Each number is 500 + 50 x the weight over its row's rms, rounded and kept within 0 to 999. Layers, rows and columns count from 0. Numbers have three digits each. The size before them is the row's rms in percent of the matrix's.

# layer 8 attention query, 128x128, rms 0.133, rows 0-50, columns 0-127
090:546558574486436435542515519570471515548539501503546501544552462482374540487538417581450538544434542455478560567436525469469519517467513452554503499552585466527492494566475447626410507516413532564460547487471556534400552510464538567556448516494533461397487492448419454450625451517584540457394508493557519479526456437482516545505439549486481454539469456485393497513466431451489451542481
077:547496524487502496473474499584542435543547476546601483500488507476462450450484504513544411415483490549528520425603535536436486553489504444526480529549476519438473395569524476492489571482593415525455475495415532506474453502467537562415598553491480491594571426388479519460512557477413552458540492556460488487443448558465466345462570553475567563541508493393439492515478492517430478528556
092:603468403519549483463449490547512514464481405522609461515534489491567540465494618442440495491392514615508514413564483476485522559509458464519428562515457528579557519519503484543545565539572423517525480468403397503457468507394585542424504467496573552524553471475485527458474468538513554528553507520482446424489494474583478504451447456494518409514396501434453438450432569522510492528495
078:460495543495612500540448407503519474542450592441420580499525519477482578554588602475543556497490558455440424451457463452435482519521480476499404545469598533491504461494570515509469425506476547497443507467444435438551565514532429453511357502483454553457505517474505497489500569406536520421470566550464461547532457542425521452599489504465500465594522473427499523472464555420438522580471
094:593499529624530488492496576535515535416488357507487517513427579498569504445513489448513506520468478535405498533437423474469406583532463500474480493506446528506579553581427593467493537445525502459524520589508517513551526513471533492554622520454514446547494496468469443423491588590498413491544520474523561513446485528448448522455511482456364462484467558525494439551512496439542512602434
095:514540507480539523494479576462545455431597564509403555511432421528490477569526452425542472484579539425443522459525602368467513520514469429531452528403461498515464656531544613525418392564438562454422518468534461475470489569504513508533414484471504528501513523501530507433458497493474524534508487534496438496442473486489535487572491538489453421571537576506537547559411527452529482465439
080:503472575532516435468572419514485523517544512608430495582466508421530592499464396478533521483511496474441541533461439522442536518504486594460528530567487506514480456502550490499373536575483477434580563561463455497485522471473537416520492500542621379551537443475512494506611531430461456433557510582414522409456457493490500570467435506560476506474426468475477451518554524419576481529448
108:508530454473335484511482461485460536560514571496480455579455426458602613453462483422515471385468491523521465484521456530400480516481453449516509528506622501472375461445498416470417520535542457524432535474449500529433443547493474514524474484545427482489556487428546587432482498440585555462440513587493422513526491450493507467493562455463530515515582555512407485579509509527553475476513
091:520469542517535542507569560552427497609517535526523463441570499432451595520521442489486602421540486471539488566526583544475498448538433460462443560568507472470545577501602498528528476484396574523508578521483558532462522512442594539562522534567430442487550363491467425465574522527473486559516549514493506529433520519498451415508519534539475515536504564513595534458583482363499501516554
088:550410433474507519544477498545572506501484385603492486449480506462539398507468498515529496546527470543532451544564376571553423439457556489485503527500522573483495480516510436504581620461583414387531418502494464519461565520514452401542499451503491504446462487553458532533486509495470413452596491347464478522446531556485521520456521453534493496483469469414571564518496546495423566503458
093:530495445512422505567463487486497459570577517545635524528528501510465539526459387487455491518472485506536533513492547461530587552493447469505507456624486434573492469484507368515412485519495520457455526569562552458555468529474536516452460476522473551488601567427478490485556356520490633474416405568506613502541436444473492552500493468476547530466486463436517411470469457531447486497527
093:477451540460510449468559471513449494387465492548494492451494495453471515506491454478436585466389357508508516501434608500542486533539450523487476436532502461560517420578492590540511522393476415448513558455562555431555578428408536476452487585498477504513439534565480521486454507511533455488591429553542563476490492615499459527459528504531455492518572440499521517530504523584400493541394
097:443414497485567454558480554496536433430515497442471502448473557510577448471499536478508418536440573432504520463495531525514544559454506472509530564461445563460519508493407541527593516505546464518531456507596409550502500474517508519512427436456523494517463484541595545577472432464436479477477549413488447440585491478492434566484539508566562497397475603579586445619570414516464491437583
087:544504470463468453506481516547486574403613445584470491403485567440497561440531409401524527468507577550534511529494603498617473548535532540500687523555468490478538518527473499526433571428485530480531526572396569497491556470451478470489419487489544475524517538476539595498537522466479504508500469487490452461503449503506443599516468508532497535418416485546392550468561528544529517545512
080:543526511465525485453475511670546527463511501506505407512428513407600432485414435631486412415545522475516522491526433523588435477467528372425529521535458565465484517437497457475587508555573390513550484549498495507475482507541563437500531529561573457457559458513554551569506511506398454507519524391509508478441510481512473515481485441533523516468466534429487505421504528432470544479508
085:558492482493612583545472542538557495461501459585479446506448491420528499420469436457479374472535552481507528435529455589565493515511484463489536499470575534476580402464575473480483452568530527517506386499468588511480507566512508531533462513584509432437524497550513494456487532446464422431552574430589511565450513447493517559475477486500480506430402544453543564424482557446428609483570
082:507530572536513511528563560574443447431455476499507567412522523476550432423546566475504536551510556447414523473505400539516475419525455445494496501514567606465507519564490555551602545438462384552542480429473427445604469500444464412531539512489499525568458460600442443518496536524509409501549485606434614479487463464476566474479504542488507532437499519500509486501531519393560521465544
090:489496495468406495538481534531507498622484588470578575547467457531435555583483480448549521511524483500446464512535522491351420537553580463586506506510458435476478539445538509561489497487464543486516502545493576534501484506570494490494458545587549452509582503472412494410496525593468598512464394503513459470426447481461507467572491494458474532673503525456412520398485462477444500541483
097:465574529559550499501509424474532458554489460542526454464477417441560529467461467508474486408484517550434543577525469446510545493510469402465433554515522486492554541486608497516495446426517540460434455542472441411543545418559498420522469486565475445542551432507537493513563473472457465530558539408487531535383408553442445558451440437446468463470429515444588508427436589441494561589460
087:451459496538485442524376484488471495564452503540498505542454553436495470409521490505444491515443472620569439461447459525503476508417496500582543421543552444456452480495534493494511598445476488586566528541461577601498515424572519503605504483462540480475487546422445581578552508536462502498502499316502558520561551510519414459450575515512399465478521458484459529443495571540474504516512
099:486473480499477467543521509516489426510542489452524494457560539508582467459539539560484535545518481464459464461486442528413419458521544516437486522548408557571455496487482571501656539504582446571581463540541459477595487580449521471540537372380492553451439441433470497487480429436542532415509494422499472547595539490574498534487555497574527533451505526507520453539548507472528487423633
083:532479610519454476465529520628516539479440499533555388499510585416542488499394465520438576556530486512524561478520549585582501469524526467452583397569544527509575429456497431423507561461508477540554590581513531421491392497469482439558500552599610418477592462522532511479529533550469485469508507497533562446484491542519460551486453419544567515535514467491483514518552539529502503521537
088:525508518445421518476545524537425417512425409533544526463521607531466502473539488566459450484445527497541512526565448553563471506552526485512565460545427426464538451457498391466481530480415477547556509499474481575528499522513552480581483553501554564568484418547473448495515492622548539421403512534578549477490507533443471488395551471525535488486602521516551528633574460421532436481584
080:455527482484430535474469551479441495524479442481444419546515488477462535528511401533471496422501555395452560557488563486456547527545526547520498596421435494605453455437557573461516494579543500586462535553507541477577475523607531519567503410554438518554528437553559471509511426472560482483491380450500491471569558584463557572504469445609592502528452515536502531550477590531474473544508
087:503461494486477512541652563479523435430538422488437459519434533482481458467443518483463489531530535497504540526488534476489422473557528479504527524504505484551481472574533503546516373447464501465544493517494487420455497493475540472486586414505514509418490523521384498445522391547446407436459477514510566613568520468551351438446474495452471499461496467440349426431490500537504414553470
090:565532530602362449502444494525473516536401448529443423475409564529552488494480543474422507452489502503402496458515423588463534529520520569529521402466544472499552527479413429468537544495476534428475488569472501514533530480519524478515548495526483423461619513444397544489511488517455491530467486466462545454442554604522528517524526371497518566451543547498527441496457574390586476553555
075:512490530570405435467480541504493508599467484481550505415520495581465480546568551442557532500441519517470505450583452461504489512452441530548507491489359579523533536548520582588598562485512530572503552468547492437579474483557405510520493509551489463557492484459489586474439435467565532471529580434452481534571546536568454556569430616467481467591371496493468478515532496470458520518560
082:571436463425454552530495517502436458566510498444462485571491472572473530382433468490441483503569493557621483487519530434526470481438393449627535400481508477528505535575454493494519558574506500498443558483508581625573510470555413541448516415498507489451531586551445590525553475495545509579495381492446442417471467471399471498483499525514505472490451505505513530447456481554491534498497
078:419511496478447443569498471433599536625509470560511490505506442502472542531460492516517449491586507478554531431483563481493484415438480522518552466560510445496541631548560479513455544516472587435424573532455407491439520522526597467522541525602511505497481538467513504523468489455409522508528575400416533453389462461446578632463487512457543487580531477469551529497476440526564516474447
095:528421550464497574426375601463527571417493497392501524475485498528572438509469549468467497494568546363489455547493508549458452483518460606446576509458528482458457545549533445451559497560516539519515448455507500398528463489521481560431499351427517472496540589556459583488521424611457476509493471443533508493582494445516585522471466536552497513472453487516555477470499507477536514417474
089:567461490476532516467441441379575491476530531482530514570522568503494505520516532483571540418486584501406497593495464469491516492518520566483392515448488454448491510560508383532514446582460622442415511454556483414532445497553467526556444589528494522491622422534448444438573566443442580455457494409496497497496515526535582475533498504514503496421406472497525536501402493483457482522461
094:435561495476514548570488531459465592509514517469531491512473450555533463489482542523623438484580486502443485497492474505426537542473539403540555500487441530472391571512490518413510484513545456460480485433545435477503534518551432522505501472446469478531470528478507507549435528424468484532492573427583356592598407516576500437558514521492559424644516495508483505575574387480564490552494
084:450525633530534435457574519532456495478488561442479573507523491552403441528479513447498535565464487467473497466519561468492529568568506463528577433510323475506517478539476554423576398527437478603515462443531571455457402536418567496506430539467516557460469447501474455538496467545528573477469494525563515474566480536514401493577407544554492505414511482493412478570542521460495515512476
091:419545502396385494610486472483550507536490591465475574508450539451429603505529538539531480502481487545501482570466550573450476458486520502613548458557560487507547550526442518394452517480476526496440606510559561536464549505493503497522484557469528511441456473566544508560557480508460557434470501579537474530536458466408551575547496523449524467451455539550351452535466478501480479607408
095:522493443484501493537552542455593431509445497399426512473345458438625435403522505612472440472523510525497492460473415567440374430505475473536538514455571514501505454532511453468538466487550489488441402576501552531511583492523557464461607491554441481479577493569548511493553473440534428531506560481520496539503474449451531492463558459543529471432521455517536540460431547490550554456447
088:436585597485481469508478519487491556418445484513412459525413473545530593380481419429502481558452548495387430507514509475531460507464422565469481544509491549456392499522416539529466515549526535402461499457477459545460546521418494494510454426484459559467549530522499539484417596444474433511556520469543559509444563475534420558511498454558441605500528555480409568536413535462487502479485
094:484473567461491555526560554460450410513421485472552504500493461519464467472509485497328462560489498460491549505478560490547537387554502559501477537510473418528585627520468493487447424430409642529561478451568493457484446480482561552545543526491615567479460505579487452479526474549420522516469513525577533505483479486490411585494510496498462545415508513565507556514476439409539454464544
095:496467435451458480492550433447531474480459540530481521450493556469529496543523542511537595536566491519642448482538480530487406492419470487498559485540509473507486501460479454409501612437510466585426418474552561612498569506498554428460486516483489585595514444513511457455411466561521550512432462515412457443509512504472618503529598500427467578506592527534561495538418497508512565478413
100:489450518545498534480402544447393468504580565544555506480528644509442456474454423479529504433411476438481501501539583509446577526455484448481558442552493510476531454499519410543469440520493584584546515471513521559472444484422648541478560578455596481459508427444458498501561436518416616498467489520532512416565480543544499430485496494489542527421543477467491472435505476463526483464542
091:451464450476494482429528513542477555477445559491579546511504573367556520480597449548445568515448396411469456494470538443526485517476466526478563475484439557522494436443415520420508515456454508604496588592574588497481474532425418453542531549453576491488547471469549444433582384435452531492442578483419538447523542487546469487551519467559514463481526505522546474571485503500502446528564
095:517470526477523448484463489397511489523464442528567514567481539498456475426496418514446421512393535611528549540440567561501548470440508535518505504489504461543539479441487467485514509479502511506518493430497477541508421474489468549511538473505462525506438534495492539506483442564417481429472569505537536512521617527421450697515472537421368499561515491564476388516504555473547458546648
083:483489377472509482519566525550446563497479470350503526488453511626454566492450469476555486522510433455460578533432526444393551558585490485519544473499438427446521547445498506566526435486392521477513546549516533494564630514490491488535462449472471418467592500442436425504530522498492510538481545561487456537490535531491597535500453559476591456560419439593492502525436487513436513479459
109:495448528544522521528498564499555470480478430543511435448436524531615456453535597504522444554448563450361507486511461497419397512492414530504450596524439620455512432533438538522546440481572515477471451545450471511479476500465464537448518479441455607510587448554521458466505499462477489465462477556501505480556479546569470485490418423541531474392456492484490420518437527387482457502601
091:511456521429406455530604546501511511526528542522494516564482371500597534461466481486554479603460471569534490530506476522517511506477484475530523480454670537493516467491489471497537481525577451497493488445471529534491478498508361484467548494454432404452515478515490512606522595460520479588459584593491472581408447465475512470535467508499516514549495493399397557516461634521574490473503
085:462456517556487584532527530609439517520537558432455501464463491573493445563513509538527483480489627525513477472524500531517467472564620460522536526483386577418428582352451576489515573528424490493542540546444579397508533519520482536574533558510468432514488478498526507536572560473515407474521434471456467432523475486535427429574447533518520444499517599560552549481528438532509464486481
081:552532549465554473391508514546486579397502478558447445564470589471503521534482497455517552470548394477489481461576511599514476552524491534507514384494561552532540495534465527495390524476444488516503543571509574503415428551464523446484520596447573440475497535453507501450509602465442490429550580470518499423403530552482474519530481474551510473570507493594470503582561475537506569496364
092:523500441446423565561476508515549486528513448604540531403545478519439482589506421526543474481610451532623469587527411504535470492517587493473575470579485458493637581405488403501527512449464490568435498509498589537543540534524574494493503492538478465495424506542467430589476538547473467449530482485541445551479476404479541484470550481518531470471469426593539517472514458537447577458493
087:589502526517447551535486478553523472479480461552456408618451496536533487522460417528500515535467498505533505396495523446503383502464543523571540555539412484500485569504378465434492523555595561490600531541555520496508430473504491493531643498480578487475537638454513554565467484462479516534458474473487535518475461500517437622482460412572524572491575521575455457439518510462514506466569
087:565421525511497444480589467597427504522481537446524580472539567476454553408587529514368515529416497574512571585496507644537481559475469478555452518521572437567476473472434475496578493481466509601566487503519480510499515486576456459479490515601509510500525457590515455416545475569510501468428516524501517430497467478505453480520399536459485535476517505542503464349554510574485449494505
084:536402507536467504503546410494529493491534525497475487476484546480454517547494457557493533583498506569542505573391462540527410521481523533550514446506542432489591496492477444381510510499547432555546474490498588573550596477539510514539600485454521451447618499619391428541535523471504454560518454483487445540475367439504596489436574460471473524536509519520566529425540596503511564508484
094:489518499521486472601523490470511552590479535522482542573527537511469494563563448541530500505550529532495447593502491601531516364519563486494486441490518430473511646395560366456396476562403564516470407512508534488469516516519477565544467538582494526461440516459490413479488464490482542525424455409530438510505503430505532528524489428503597476570533540519537599533566433461504474492525